{
  "n_layer": 16,
  "activation": "squared_relu",
  "norm_eps": 1e-05,
  "rope_base": 10000.0,
  "qk_norm": true,
  "tie_embeddings": false,
  "extras": ["capped logits"],
  "init_std_up": 0.0391,
  "lr_mult_up": 0.964,
  "decay_fraction": 0.932,
  "doc_mask": true,
  "train_tokens": 137900000,
  "dataset": "wikipedia_en"
}
Each number is 500 + 50 x the weight over its row's rms, rounded and kept within 0 to 999. Layers, rows and columns count from 0. Numbers have three digits each. The size before them is the row's rms in percent of the matrix's.

# layer 12 MLP down, 128x512, rms 0.16, rows 55-109, columns 0-255
096:447464460528516552504582465496498506549557480511541483502502487520580494502425541423491548469461436510475570533553545429508433535533495560641541520558661458525521624415525468489504524502348575537541464567518570511471522446540491445556508475514560561498502512572437409468508515496519468479424476529529529534449487464449493521516515495461576445562488527524519545482483534524493436466464564557418434506566463582477496522489560533475474516561469549489467520448569572461506506571475521427447461508484501501465451569479390553542490449510536486520456489466397537547400536437467521465535477493527540513429493522493541459505491528450471420478501459537479493410464507534423556427484498401480569433548554458492545539498391500490514455465414495546509547616461620524511389454580540
104:443444503609384464482423548512507388429519510410531521506472465474406538388495601467549524548436451521585512450590493503458467475498522554489547472468500486533440596501527497441535497512522474484478427456469503479536498534451501464361446507453558483529487402393504551356529473505503459534506497558553495525552433516533424430485474500459523418522505551543451467399473591503449527527538480608532434496481513576532532535565471560549495494637544467501540572624447516492457451502507418455469576464516518557453521516508406530557530434587461505552550486473507512479584531486487552503509526510521498410499578463574485481563571489479499534484632571592576477521478487485597502572495529536561416530523518452516462487519486562623515480441455565519511522539627436508621541523444463
103:553586498485484460484536416448429463505535436511521478487476593398421476438558543487538481496549567489514559513390453496501420509447489427514493446544493466506525490552524513483513588476480479486496510445519482514427557478537456491487426396451553486455475540501481587445501493486426539548448474452459510477441474434541539555529526391470462597532510520601564482497466658452485576567574560519521512482587537551460437444519531413530560500565477480508468439478539425483444583422477594471497498564557503447497455508471612564439589503528500549574495522444485572458464499443517408526439432398417595473544464529456480623508614448514481387466457437492554609500523564519536564564551493519562488508356552529522506535540553554474487448543528564581503554523536510592502544510515458
095:608501550530469435449605510514522461552438528532483428457489565486515503507483437536393526466537560493600460491445472534449480420487522567543556526500498463553506515536484530500547541483462559471480487554540528462567445465496566567502512463445497543486442468531488480582507508464499554488373632613547449491600538410429553536413492558465427587456498494459424472460394582560496480526459558513538493400515555484507507499491434431525515527518466455497574492491413485496421539449484478454551468457592439423512550438435449625531548472493564499563495423495501462491533462529500510485487515365539525508482413556583518642502558509405473508467460543438517578407455530552476468472453455471508541522688488481658450581443498526495547503522554542511524503505585469563571440478534519
102:528472583486426513375513497522394560465449525494588527542505528434385559531447542433552391493529502500460463537468415528518556492499403515553568614498567544473463515474580551527510477561507453425511449474515411502517520475542523573433459566507502503541501402535457559486455443496442538458524483449519384535557544559474527472474462490581483424481548504503450509539445510467499544489458490550465545451515489457548516507440524462517491495440487513569550427508539514478422461485521548485475428544522501441527528487497523411461495504533459503514512551542390528436458533425521506444574397501457460461449444570437410541453439481607534458499504520520459601548523580615573423539539476476495616464422473632420558494493592517471540439444533570572534539483558492545536510481507549
098:504514630556511532452528399540473584452463446467388455519456544495574528483508527524458503332521518495434522506478502412425464515604539482595559542537509436425515399461603509390474543622510458458516563512530568439448485466555453543550496522428516500526432493537490467454504570527515541521515535491542508447498463548597519496536474520506484563449547580502507482494501455482504586481521496537568530472500524471434453469592518478545395549441532413498468492500617495597558548461541504450585415560493465482559474461436543555533474540459534530462539525508473452598404464439420520545542525540600492530498502583481402458551389457546511510472451520523523539437624516570402504489580470514508454534446494474428543486532480581556525436535434562551438489441477504561529518492529517
102:504519449528494556467544502496495492593438537524413481530427547516569512516524510602462485548460499558475385488569505572514522440481488418494524562581427634425459557464469473439407458535447490480478470548449427419576459503512457452564443425407472462553519457465474434536521547525524458532527451544432478542495524511578476612505455483425601505592440517546576536586470568461450397640423521512430462449420559480403486494479487511536530457493532567395427527524421475566533401480479526486571569512468525549428493514458520528479505465398506504519476417560541435515543459517452540590487462502550636509519508419557529457517468459439549474484536567496515465514497521576501465439566456390420501508421592509519498481458420375451467559454474503577560516444480455411468561571535449
104:522423523469543514560586450400565533483478499456426476523518483533527564439475550517501487451466507548463483507446458519528594454402543666466455490469450509468491486485548523489437532541441472481460499474463556521426410585519522476488482468511549502469531476451455545576461478548475462534476477486527535504491511412477452528506461475428366485427509437539553443516326485449548483542486467466470431469579522468454374480479520498543510474530415426545457500580578382520480485476449428517511466561394610550509495547556569546547565506521442431527596478527429444452473508563539549501515645553539534508552437517484484514493545468525494589456469409518484541452390575431501397443442419483460534484568527384494467516445507510542470479419469569456485550491541568564489493427478530
098:497522569471443515476479472427508440479501532586481523496488499503558440570461406425524547516495457576502451545438564542462549536519494456535477560501498409455476524518393539542479388528459562500592504621522474476410574485453580498449585517543541530522437492486469494537450471458474528467476474568364546602585466464456557508502483479485477487530538500564577576495501414544541493485469509505495479445549359497533603376439522594492491494463350459523467545499588590510553445403542473491489335499450466493423487548564508516470546383538494473462498440520441473500499461554510548572527462508428426490598488472587529409466549495444568516577499503537524524482494486517505499438494435367503470497500535486502568496491489496443423434489479492497464518473547529470486538505535523
097:506478550567535512531534564444467598525508561455563465531453506558439534313405487498555465478525449579451431516529525471600548483475488458508476508486485472465502491502500484525479506494459447555577509618501396473493566508519540497464506401504566564513560537541438493512451477440415550525487469434443437506560534440536457576547405467540500601465482480552499549486616484427467466481465574595507516591555498524533494517535525591409539429507418493428405429491520513392443473527494459455535504496526434462594552543484556513539452446476475487503495501471414477542468449474459527565547451416496537463509437452468556449447514535453486509500487517425553510553498474519465464534534461461529499512461493541553600432453509497469430566469330568487482506585491451494427513527448449
102:454428460548551618491487389449415544530537548562505474502451462496425462509484479522479616565503420443479481463523526503494510592597485531525477604486485543528435513424438487557478532534412367426535570412472495569440456476480475515488517547459473534566525449495442549434522630553486383467424487598459522483441474597543609544458618415481474522567565568523517506505472402411474492489494464493473525472467508377490421573467459540542457486518546493479523405559582502487488524421499420472492498509524471530586518454491547515465447495442526457522431517398513465483477531548514562522386553558535515446524347427521454523529507473479531570447541491475493585478515535442483527460520383498584547500507445461519509484518503439543546519478476442542418467469463522456493485512538514
100:504528498442578502547429491397360482481514545540498564509505409541591452520531557472616485547470511462380496502515502540525554497506431494490431401487555507583461559537459567528508361468485480469507539537444572473541545407501484407466438526575437551531558578547427555452516459497594568441536469439488503483510538506569414477469532524455546470488558543517528591568574530539438496612483639476526471553482558448570461517414508548457498505510485570497524486485524507462517467502453515529611611527544494482593516464415563522525522455465472479420481583514376549451433513471464529492412514564476555456482553513534479402525446582491443453588582532511498436457476488432421435540548512548453435505460499422519497513501484483485431522556507530468509546474569492487548511546522506
095:448479511539520455523532453452480399535582528528415550514428497469546486547550415504448569494539569487508486429513434494540487563542430528445513475541515463562463433506425455528478526532519477513491536568510500489561468540510509392609506431524383543569511559541546542566540396467522531561549630534475541525453587535494574498511503479521491477457484529461586489463481523551583526513455529534532399524496535456515513539449539542497578539436576496496483499447441573503512393516504535537638536522430561437458488551497482511404524494558421545576486550546584559581515472539462564500478479557528543454436449441533462482477566475474517548575546500578510526528413463396556540421488582462554519479494443508536519473379508519602457404454547465466543550489480508531591524501579509
103:561534461540500526506444467456459450519452475600569535507481412580597571463515573529576561414504527524435495434495513574531517505416438527517488449537554401545417519457471436513454473416555411680432499559442507400542538533467473446484554556463513467552473427495464489492472529398539489528606436468462471504405506479553417525508464458506621422445518550511540473499495568519534536539520512463363511490421562490516428484486492543452583541501494505560544449502502512486522436462513534499584524475522452493424426486555502517532461426454477511546476448561431510540485534519473552515502506454485467426595501407466432482417484428586541483518477495515510548520538497483520472505588508533497497443552630518473564502500572403462499463455467532489634469491536498486451492584534549
096:545584555496431572580495513508516517462435545490517457593473579508570517527491355438507540535502628507576513548506549504576416457521482469541472482542465523470573547455459515436550449482478494431455516482468476570594559548529499506514454527558423387523508546462481526513461571615472513579595523470510471552584560499467596409540501418590485562494490509503524510531479535473502510569574492463558478501531449536519417553511568519397486477462535494564441544446535468470487421522498399508437492549538478508505418473507526441544559456475499434417506454502527489465576517548546569485467557516451456477533521509503515547462460553416466539531499481540610476487532525453478518461432511484446483547462427385387469499539565474400410504430602522559478545499511520485494617439537494
097:369608572484540464432479473486512508422523502529468487449506449512410559504511446538520557492520452623498505489449440498457536462626565493623565505457490534528449578439447482477493403406497528469528609495515559531574508423421451474493439528507477486579470504454560500456423441528379534689500508413516514496456443563335512405545482578498494475484406468494582481475443512530455527515472469510537504543537517484596496478490552550454500593502500469461530468544467517512602524561454465515539518434567545516463467403486493442534499508448530513480475443516513548450400495557541525534413536541507447465379578503504568487611436471543472530542396524557568456486508413469539559516518435504492528537564447522541489578484407533471475512497521535496511495527526554467514467534459546
100:618533516411484491475471500503493534513507511548445439480582573573481446533453538569496428496483473486428450543556411390472575478539511427469478522510461379508409460628482452564489442506487465449491487444545448528511430503444515433508488461477599531492532456466600575489500408479483543445512538454493444422547369480530433445513486538485408516541481421556546485451540532469537472536539527468538430521477475481506471352496425483536453534349520408512486435542493526506501436429450423521500510580485451552462392490514592435488556438412563497478487437553486440563477467470441490365431506565520470504479588527472461442467475547473561525464563474514453470631584504425464514482485551579596599569571496527562501582523508562606453552494437440466468403436512510500496571520547457
097:471483486539499498498479572598477454455420472544416520466511493524476421499479392434434460472516421489467428538462518424558513513629525451410434476502530468569542534555440419477509469428583495446474463527465499567436558440539531532563485510553520526605528481439422525461479476509485488527455480423425468605557508481607528475434483525454529532565439482578598481580593493521507588481468553456504496464437541539480447515527508494430566525592557597451507493527385486470538543523532469529538548482468520456458462491478507553531461463499437583555429494534407547337656548516496558433604488491536482502524456473580600441531540463511457515493642489515537490486484498456516493457481420461486524494402463559542500511515537496531444501506539521557425479565473498463501498466536506
098:487438444580576568535513557607439552472577497509471455527483495528468583532475535554523663489515508507554471519594499471465447493489449527478562427545555433511507450540477583494480409528516551551449393447605532513490434540504458446582486559643493536503540453510527449483549540557501453475383521375487461569543514545417463471534518551533576483482547536521527466571461536532435486570527543441501472550536499516545424562507510541511519448503541502515530487517503415509507509519501493583482508570511508448517531499545501516474617440505503488517514457513466527490496520521434479468466498500494468474572507541600494533476427523469560467426498549449514499510422546504441518466500417478543512496604581522412573503554598544584589493408501585536595621457384430410559373461536487
098:432482535502479455472504466485584578567521526461503552482526485470579547494483503489461462535510497464504541505449540449478482521478486437471597536446482461512537442530495567520385545547616501523485567467578469533549480570488589425536420564414447414461543455499510612460512467403473576485442574447480470528464535456443536449459453539615538530576478566485458475474501505517467457459473416594502525563489530516552646561465499501436455534619505564495547512516521548557495455528610549471506443583483488469446509529529514445566538456524561575522490407548537469441409536460498420470571499543461500528483536534529417570578584569532433548405513601524571527461412580501444521464485479498547570433469454446512571554599452591478545461507460522403445547563467443524447473408468485
100:458451533508484422433481449582567553432513525447416526472472500551594488583478463454473474592534576465505542559415430494477521452432448572451611553571525480603490604409474478453516474511538549605498451497524567569546479484437495524540591534586547482510546497544495476438516471527602527513483460524583410495532462470490490487595503460514587464539523484531500457580531495561515537532527449530567486508523518568473454453485501527463522540561540511542507492462525502544539480423484542476582455576545529428499561578567457553509559486625570475405561560443526466626499520530412482606451531567519537521454437461539470479449460521520511457520457515499438440516431498518508502456541518484468459505549506542519590374568604543496518524435488614611598547504536460476555546473505460
102:540567548549514409553502521571518522512585481530394512462508459469413567452510569435452423467511541518480488514574665501469497410508456529497505512455605450508449527546424442419489499389480472399454444465509474561452475484618529481509504530530509455555446512535493583461486537558433461442446466546479510568468511600500522488557496625558554503596566480462468434451509490547421484499485416517544486519501540503455447476579408486470510504541445455583514471500512484344396471301454374574497477463529498505502489455535444455502449598553436481520433442530518545555528490523557441532493466502529402509535558496615416477507507476562508485502482549474487524528478475476626557486556456539493416504506454526528456533464491563467423492509561466488485476379544376477470487509491510
101:603519515437500488423547459431516553558511482550506498477533479432607419512472507482454521495467556446508421377442520499463502482509563452444525523453475460527542456576434414568469505511522533550427537545428455447446490524415467419550454460512536413463559522490511520514556522392515530530542480420468545511476483497425415482510586447539509522491492530619466473527462551504464452467485464481444573485539623594488445546487498511515605494430419491570476579505568522532562496516507516452535488572574514551553460521421567471438505410486475464478514527497501578454440536425436466531471582372531395503515455581481571439389439540520361567620470480464630478606519458579461473556530525465514447556439550434495494459497478443498548508523492477449437445447535468464488576595485388
108:591495494512514489469474508446536460574484499524398416438542518511540568448456596629456468569486397521521546544559518573468510584519520559557510534639518418516499571515556638529458528495560500565544565576488455524466519485573526624467526484454552476413459408408557536413500473617409575517564620582490469434498572466571494553510457505507596534419518510571469516465438542518488417469524526537522450556509531457501448479455491518507492492546485458537576533468478502453482612507615503452500495511433500605446500539481564591590492562502446583504483513557494565553468473549538492539482488478519585482490479411493513530518514517618566515490514461512546494513468534484517545460478361454534452509508467439559491549553402516512587496513466385527460457501517558550559454569581498
105:447546485454410517571592519494499520485510517476446551598543610545517493458420466501535533459513515685497476515446454534554519489542514505462514567486478501529518502519479510602530500466436500484527530461482460594521539635516578549503570481474433608473561409475450540611551514570512512517452385471540558521495565491611564549513569471494626462480550482534572430491468455452510523556506443537516443524542505424409514525540547491524450478537537458505526493511529537511441585456522527483469638549481544553498485387539490440498548497539499581494534466372520431395524547410508446492561523493555491363499495525560488458478463547494537456505507578507565603431526532513528470508542479483559568545610450473516489520486516480571430602413477524513441424419507402465452463487504488
100:601481508388420455528401542524487544456577470400544505434467448497507533463477470453418481484526490498471516492486565458541529515540499378577557531465440504474575514495472576587561470398481531426534585534590436463517558483502414503496503509583507564439467596515451405543568517487457518503536564389485495525537600592575537501440478506488552477570419483586538498479632556516444490439536472520558466505473450475474440502580458462518350488481504513565554469414518495520480427472470511508527466544499530504580483502419471608491524474454511558533486537511572493440462502487536459504441468464495491399374439552485415436426443478547417487561388478599493481433560461563458428547587444537495499526368511568527437567526599542454569549574492495535496532510559475455520505440477478
101:522546521489470547502483516426498446553519504562495430526411534509471523474490522455496574462482462499557460446497435519535474586523614504489540500479451440474525509516554376525544462421517470475590459532488482552509486470506536455498437547418498479491577494496423466568457404459512476565506572495510447577487489517481405494472476492615447534488407456528556412471559372573496546547470561533497556507484491497526489630527508474487502560548482442440458520480504467496504497404487601565424509461459532568498462536478406424560523508485513449481540491527488403454445514607491520469547530465471494462397498584469578580511524441498525351517565519438448432495471392505440462525533507559518557578552527484481413551545514498494500449480568429518493543450478505527534565505412529
099:562438434448429556539460468511495480502468454466511524514441503417390511457524429461485418581496500468484494536416590503511504483448593500529497424447441481426554370512469374607576398524452486531490449561533598459430516549481479522634524606472546456411495529489448406524520437401530525547439516517459531400499413539466487531532489508512501490453486404489482463451536478422458480575499529495468484479577536556533489506505478623598449497477495499517542442523501554443435530488474499605520484368541459417526568454540553579524585565501532480436518508473539557518453463582486427487534457396540534534541558456509515507587512462446535535514497497448523449502464561557510590555507502492548499480502520504562457431509553527440579521474493492573513499383484438503414494533451470
102:537498512528469551485502514491547494504550533471548527563506549558604525512519463514473558496478556632524428499493481527467540549393392423471548583540589495519472564490494390452425415488504497426413337469479509455475548497530575529525504436661549510473490541399513575514491457523441501412576438567432535458561561440535536456479520598468508532451590556529627455483433440505457566484469560506568479528450526467573437555453543598542530446451537471509485462592522555503432526488584573541522477511497512463552564506540529546458382458534483461465646497497452461441469500495457441545607475534503576546570532527532462534528483517534572451427504535469471542486465499489462465517437454495508500483455460478488473444483525458485561525513483552498508564550439489407501499525465375
096:461491452444525452525398478564471435487481509484488478509442514498455511510518459561493492558512504463519518667462417458521461495555517505420525583482565588520428559468526597460544549544439446553507443440507432553603538535513467509468580510427482564557497385567552461403485578449452560500479502559546538471589425464574485560473603509473470558569532489497523437570541520637556417556543471461548428509494496523512452465526536519464569531429507513523546588490538542422494446562562649567492520474382487532489508502443513446446496566484595531395509521522497573487460562534460623560492537551466503579452495502532474460424523530500482536549470521493505519479519487472461422412528438578500509434484546534471442624537587526524467484515541613555516536415461462442471533445509495
095:521557458441580548490560510500512534507603566528445584510526578579524443473440430540439650462505500481501483538496506499533482480495502470579515544531422491507562430423565499507439535454528505419513435464568529438432600546482487612472596474555510498433545586436448591504515514614573435511447506559505508493476562384564551515544541483448562569523607568501470471458562454475541459522458594535478516535379466483473487530572464431496463541496477505499486532416585479551565551478530483502473396501535446443471480561457533497482490487513567525529579522593494504459507482472486531496622464493519522503463513467520485566596485569503448499526426486489505519607448471532436497460503487558485510543469540639564487419498600424442576626613479453530545509454384485521538482567468530
105:594532411439597493525521432520505493490502564421446484460500498532471568504515485544515562536432596495486568449500470471540484525515594532503503478445471527551592498528451506536510494446476632543516496451596547533567481563478514373432542582506452461554469455506573594416568518478527489589554445477476490450430414533496500495556497524479430504433572576570558507539504500557454496474545499398447560533462562470473475436467545433462539465520489420536536491557518516460497466479489557548456609525481464487444529347591541554479463548479548420537434490562510628398500498530492507523447517488502457556469517556370433505558412527452470545512483441517471537536533518394516501451471468417487502534547519440396519524598466477573507509415598476452440509550541459437525545440457520
093:497567511529585504417526479617436598443543537431547544505433501519505428492527480459460446475477592415401502494457549492493536544521474420463549481523410462490472490451460505393428542529547477464453561517582489608487549536430470486539582542519543548453452561520587436498496484429536592491562546475455499430450548509466483480556545452518451484532427512453418643555538467434439397498488487430423478531473485408507492502516484570386477454541496527505450525469492490472532467456564489579505471529557581470510582523464523460525549525518551406538463434516562454503408511443460508593507485464443434506536519529505462501493498530436493453545577505560551531467520465497438349522544438431458497470521595474433411577437565559479483438535490487503415589566458547466525472464536465
115:453478491522495461515511635527439415565552586515473504573478540522413462574576470498641541502483535500476521486499497453595485466531487545508473562490472505434481605532506605468483502471461502486526459477530410532520520432422570569477485509514429577453507479460497441473569577524555493470518492437554489522499466555468527488574517555449490520535412511521545505607480506529566579556472532422427485560607455567566555495482593502494451535504486502481483415478582506458456547533494494501480542548527496521445463534660509450439465644557552539465464605546475488486494364494477517509527425452617405458550512443483539482554542510415443455583495527577504490465511494470502427527557474512520507447533428489455509515505549539465458560441494456458576552518476516520458613526487565
101:577562482545395487452475473505558481515489450480384546546400496462512498513561517441465569462485481457557541504562469560528485501604429517513478474382459542498459483515575505414587449465531482378550565592477540475558506378526449525550436542433570481485499498518535463438543498530532431474452405466514444460453396464550489491556426518501539496568470492471502518532542504487482506445631581510494544443472453462499544494411420469592423480500547476453565505527495419517473509569507452501508418485515540436420467427438496612494538484493532572531456496495464526494477502392361437529408604470571523537518458523497467499474450516533377504594489454528593414538390500464524416470457507563439432463513423521518519509440542546495372452490524506519456498497481426440460448456558501
097:437501503499573511404547459514485598426567577489572618542538452504625505477482504426437427546486507381503445387455520535480465571554565491540454556500511415551513458454605524559482514532512609459462448527471501519440507441565460485473413481508525441534500481537543493478500505554603502537437466492498554475532475561566442460480573438547432518485530563504479470443512476471473497523501534524496530564419499583438476498520527463433469510489393445521547441580439636547589569529456540570392553479514408525493562481574486463468517571565504636495527552573533502488543561461455455559487466518494500488561460573421431466522493494397526452509466472579477460507505520567426457547465471500539507532421563523470475506522530550466494538546533504528537527533378395442378489614480464
102:575456501529526568581550507470386565455536506525488499534567500484527601491480492610407516544486487491496483536526524490574459517438594480528535533510581461493582509509554566544544442550481488561413514519548502542426407563497545533643481559509455625458494479562428596436491414394444517404559421545479375608629549477444505450523466461494502437512408584438570508469537462515423524393482565499503553513497530506570516489465457526471508453512521486535539486532536565491477487401505507510444492526500530493550575451525511505487548527511535505558451428489483490519491429528513493454624517547458431447436461502523469468559502475521560383531536478555526497527453523473459468475527362438458460546575618544517501445528625449483539532579487514505545580495495538537491449501482522
101:509453607511491487473567521554476564455427513428488525563379541466511397547504542464546542561545423408458418486460451461498431528459564487486584508496460509495543530433601475487437498610426480553491510512453420538555481494406481534561457514545449487495513452506484443572592548513498459421479609591518449526567503569518541458413502439442498420536580495534550555539473483493551500539519454366528470502557465477477425490462518576513461484476630569505393466499526623511477404630456480570512594574493537460457444512534455494496549540375502511481480478497471523494456461463449476503552418545536435472490419517496371522478437507493431533497434511505526485461528464499448501463403442505464522527434551443468561542517513559456507429538470440532511521540433528598510456579536530
099:512549470512530514553518554502542428447462432535456443444419512473560557511466464450489540415540550452524453537505593506473465494585447487526577482508449463508577523431498490510532503557522495482512474515576438495558460514431464525513535514480472457471448485534417498513505431540414485406620513540526488526507457482482554482514553570424566554536505578550508631507507479455476576489559545535495444460479576471553461455524508459446542449500495394445479511548396391550448582428510486431513568485529466429468447533595566452505470481532593451571480426531443490455532477526482551534533442526447445505389519499448479538534451522477362524465462511492564503478472446456516474578530532526517553436543518485543441528581492471362533452604562576512551557453550463485495492517471460
100:602518454520508457510509466476601454467473454484518468437440460478533569567440487492514475660510512506487453451454469422497446520462523491382559550493415507602478491514520429540436471454442522558534492542497517571454480591489576519480569535371525428562526408455499519492536605484542625535561453571500436516460526530495501562488488417513428553564512485560629555462489498512533423460553475498500543520479599438434511519467467605499501409567566529514441549481474575518517557469486519450576505512460459473398539418507464613552452558464431519434454464521556525516453393506503559590540573495575531440515487507492517583436471499571511503459490594490508615572482504439515423436557574446511399432576590486421531505544505559519491564601462434448480536548555489457447495550532468
096:514566555461481495585483470409474423414432575522560416501475447514412613569526484497498517446532393476537487556476474471506496606448550500557531511495495482528483433453458457491542485514503526479594457523458493647532461497459502507529541573496526472454461432548430488524493483538540521444483501511442513431488466436506466456517517518606553501513545495512464562469549524468476538414454493590448521474457590466514560476502434446576503453477547474519577545544481531492383550479556482452492469447489487552413472577429544501518545442472540538490494477506537460540471500444571412493443492502468488476496556502554419493494532538524401574483398467474550516475519499581551546534408585435497467362499440377548425447539477599572518522608535463504419543416515441553485478464488513
098:538484544498468480504496501516499441569570511492527436522531508479406416383527570572496475606509508507528453449450548576533556516441458520501370515481513426529474456580562592515510439425549490437541513511466496413500616528426614471557528484499414474599405493573539470481494466482508575516455552499461472485477581483474428445484561554361504435498512523588439522651432561580475407592469538390466479458579540623535529531560460561512496556519481612533420553491452477512483585561533505454492436448497480522508483520520423458502463504446484539511494531516428647558514502448570539437508496435528570419573421505563480505475544470499518510523574508472464490538478505486472517441500493557555466448476467500567567461432468503456478475518497482476571491426485458495546527523509452
108:505590469451483515492466520508500528465528467461483512486456530463466482501608565520577501496515524469506517517477560560517510518607537466521510543492532516432554467499601563472502478504398573514554478563479474455466520482563525496596460476506442537443511511532500428486439577366519478455452544512572517542415377600495513483523539408511522508554511542429498573466500498522577459503524486417532465440472445467508488508463537522550465553554485468530423529390513533453501460456528522502443536454476510563436457524505436483491452552471609451482400394554558546408550593523479441512434391519520440595444514563496477520458479593463411543513418493548552508492493475501547539450436471493504540498462530455510572523523580427523502455399457422517521589512509478516532579445481553
099:483525491489418599510428541461475435499430503502457421457506587539414583451421475479503492518495440513484492496430503369428501553463495485501544490579474490449498515542581499499495485532514576523443516544496528434515484452503564554464586576507523463567420484519492496451535481554467477495527481499518452387491503535487456592590542546490563499537510439509510497607457553523494381646543421479503556499558576430493497574479487491456494521516557500528489538603416434454487497488501513459515538515506542455450413478492559510515573456478532571495529449468558544454393493484489489539504449394458568476509488420517492542458459574541527532438612510382483526579544528532599599510570488460500503420611468469479436541447520473457551466482432514502482484517427548538468511422475460
100:594389531542506519466466477530418417458433520425476491492437530423437496464524511519465428483498437405512530412579563588484474441420511494541575422482484554485443420458534512594540531466453574475512596561556531502484528411501541453610617472534546548504506458439516528446415463523515551504413439479480477514486426469513552550412426539572609493470504425476400553534496516491490544603501497444476457588468426499438479485479497515610482459480562526420529558474462360478551487528619481533542507501410618449458497422507512511478519483387547490469477518364494579484328473464587488436473487471487478468433455589479515492528449477577538393426528436578507570546396461572473519548450511500521488532432463538523576507518425467538507521561489461542364597512510491466530512489539400
098:448523560503512457539501468575444514544512508440509443506436499570511413486503586547509473493517548371558555460469512519525486462490485478460502512473569466424459449407518460498502535462555548499482497473607522433613449534488582431463506526507458428573521534507557433516475511515573479455439456491513518609425531522416579435508546491460448479543552563471525446443389437572484555503486455498467473457529413449476536483428504543402513459444446515534438506506513525368508490492517554458510382503501511574537525592570506515552465457555566487605431485512432394442568543580440531586531463487396532455589568471524557566485520521504492455484612487675501409435519608507326546469519644524517485533442511431581525456465529471547529485450582464492529412550444510567441558547471561
097:504547542557548504406493462545487432529489505484523533481466549557524454463485471634532434490524462389413509479505573406436391471446497482565477484495538450482490498519524530484356461514438419448530464426460561488530587534510455482480515556416386472506447486517475450487472447544550559524589462496527490482463555469539477434500449483524487492480462588567552506503497574488449537641589456539373519468510548536501561406489477467489492490504519480424365514514442413431587570580508398488576462439502452512457509499440372477522546594488433504457447407488413521565492393428495571538469580523410501553521482434507541434478449500498458488550492420513455515470472557609403498544530508387535382455472558474541613555530464523512506488505432463439462453493524511508423532550449534
103:467491533559492482519475614469597538564450443589483514496488578522584467494523486504540453481515609552559545599448473532507446473475568439494476558499572495513523549501490481414558492430502425485622555490514516501497546563475510453618477553455458573502506477504501538549453546602565560491591544486499548487490437509477567513550540497527490419537432560482469519482544486525483540489507518484450519502597501580516535514525414528549517527478556427471469455597573474428425552492505415540456491506558484518487498500469433455547442427524486494525564487553553585558576527515499524413541463507548517553509479418532486583490568483465558505564454614511470400426525448465516488498573483641545448582484362480475519479438466537462494511568532386455528448467388522574496510536480449
095:537474510586511530495555438490443496538506500416490482561577524498528457479584492469457495554522456486456437510515471527526451524522534489493558523516568588490425492414432466492459576527440471474394508432452530518576551508554442477458457509509519518478570526524455536524449521421420501328459498512501459338609490553613577479489596417501501585614491500477509518458549589463526523511431568567594473506521588462523605499530512490478440440450580521491526496551501410619489491465506567418493558497520483488512505431422400592504527527508477467558470554490457539496505451490478563520531494561548518540557562585531487602466416488524526584484469409463549523567475458443457481535467502516420479518551559503470512485517451446417553560544454572439397472495511444516557456576428465
100:499458427549641550548460567575518456488427543497492505426513492458536506541515562444571567450475486507502517433562561488486571478498464621536523455423457476498501542510434544574547401510511470552612497445509516523460475417450455521493480445518457521598473492518483504356455418524524470381505426527492447486522540491520498516411490599424397445510535383511423609537461519528508559408474426430437517483536407517421516456517452549485462513468348449492568632452448425543408494511448460511460587514419550470459527413579556465470482448519569545453559488463486511557439534511558427483600496511488461486446437512537493507407523484493475479548552551534482495421548388481498406524505416481537558452531525568557486423561534456455456480540487433434510461456525546441550471512383527
096:490523496455448455561459457505446457440560454444473473458594527396540544523508464527498482492484503500524463458431440547591572543449476532486440471598508431477442386505607526525594577486548447500467553541555476558496543535546585488464524575516490494460435492520525550492523549480514544453419592484456513501547475437496405454474477462501558460517483498501489591520513470530452476524498466417497435502466488534542451587514531529528558488506538476568471602472501459509559494419537612543568598464441503481524637524499436610563426543467476516582454523606491480502582567451514483561507558383545561519644442450459493492466573422472526572598459436544515496480617511591489457460408492493451498488512487501570495398596491481409557546412502439568444496472495418498537493567464472
096:474469572496410538568543445521543475490484528571451474454482427437416514401492543483473459462492393539547437478479486550478496466493509532496558503561482563528394503503497552547449560469557580540551453524446494490509575521459490587546531510467434491515428505470518529559500406541535508510528612471464462462500565428503369584486437506456508463465516486432557516473602487527486472501620531601454540539480479474441451523609501502473535545496434462535445444324488458573515557500451505460510477487432487456400484456477464533470488572477477479388454481505513475512549489477444507506515521390450527465507384388434594449401566496502485509594547506397467372449492483583496488449479493498490508600442588586532559546438585505502411507417483535495487423619538616519485465449434500
104:436512569511480566538525552376512500522481523470428474535463551532642492553411524470512525518510510495464569609510542427445535543558487461526491397470553435616472478491474465469384546542530491465483500525446511549512451569426503539565515486575530507522462481463471458538459489548470578480474551549570504567553572532518477543404488459517441488382553473586529510526421452520505446420561573514508544480541509409466445535476521461473491461546480528508462482541506481538433475510438605447601567506467561526524534478508536443535589535512401474520535453555485473487495555512493440537548379513584500459491503542479553514458543542463507457469460557491531440578499474576381422525489401471464491496577540536366474464545550576504494549485444605496530511518471574542536504631492489
097:485454563497409566445448420488517510490529552523408474524553531479557530455549581610413529563505468524436559602387428541490479566481527500479503587567467438535533530415567432437418454545388560505476625522541522617497404552531477470461517491444559520542404468418483414512424513519459462559531401547464484444501462523554502418499466412459456436540439483563429530418484530486523574535533511546570634535490439540397489567527533532473457467504482529535404444476497510528517575481364589469488485480563438474509433488499500537437496551427486499545470507455507495428524430590530656556468500537496554441481492498581546497507524564407541401501490568540497442486495500425475548539543480476492493491522448482482525512475475521424514488515398492516492509512429525502537606575500489
096:478417422450501505517533468475616416503420489456478439478530526537506502560493422488526539532500510393560553467495508498448497530547506510536411458539544541481562521527494505539464463487506526493471586521467612553532418618469510585517574576431548465422529460457517526398436507469500618419554458488565510481445512465539511461456416447448510552504535489435499514464533521465514462509466535478509537561394416488374477524568428492514554464545481492422556558462531518492404524559616444460472476445482480369491506542462512582433480428470527508562479498502455448534580565529444530520570440416361463609399503456436593479470561519523552523497536502418562513540497432453587437480507528543526454568566478343526518437459516453468543522544476560462524485445347548436529476510430503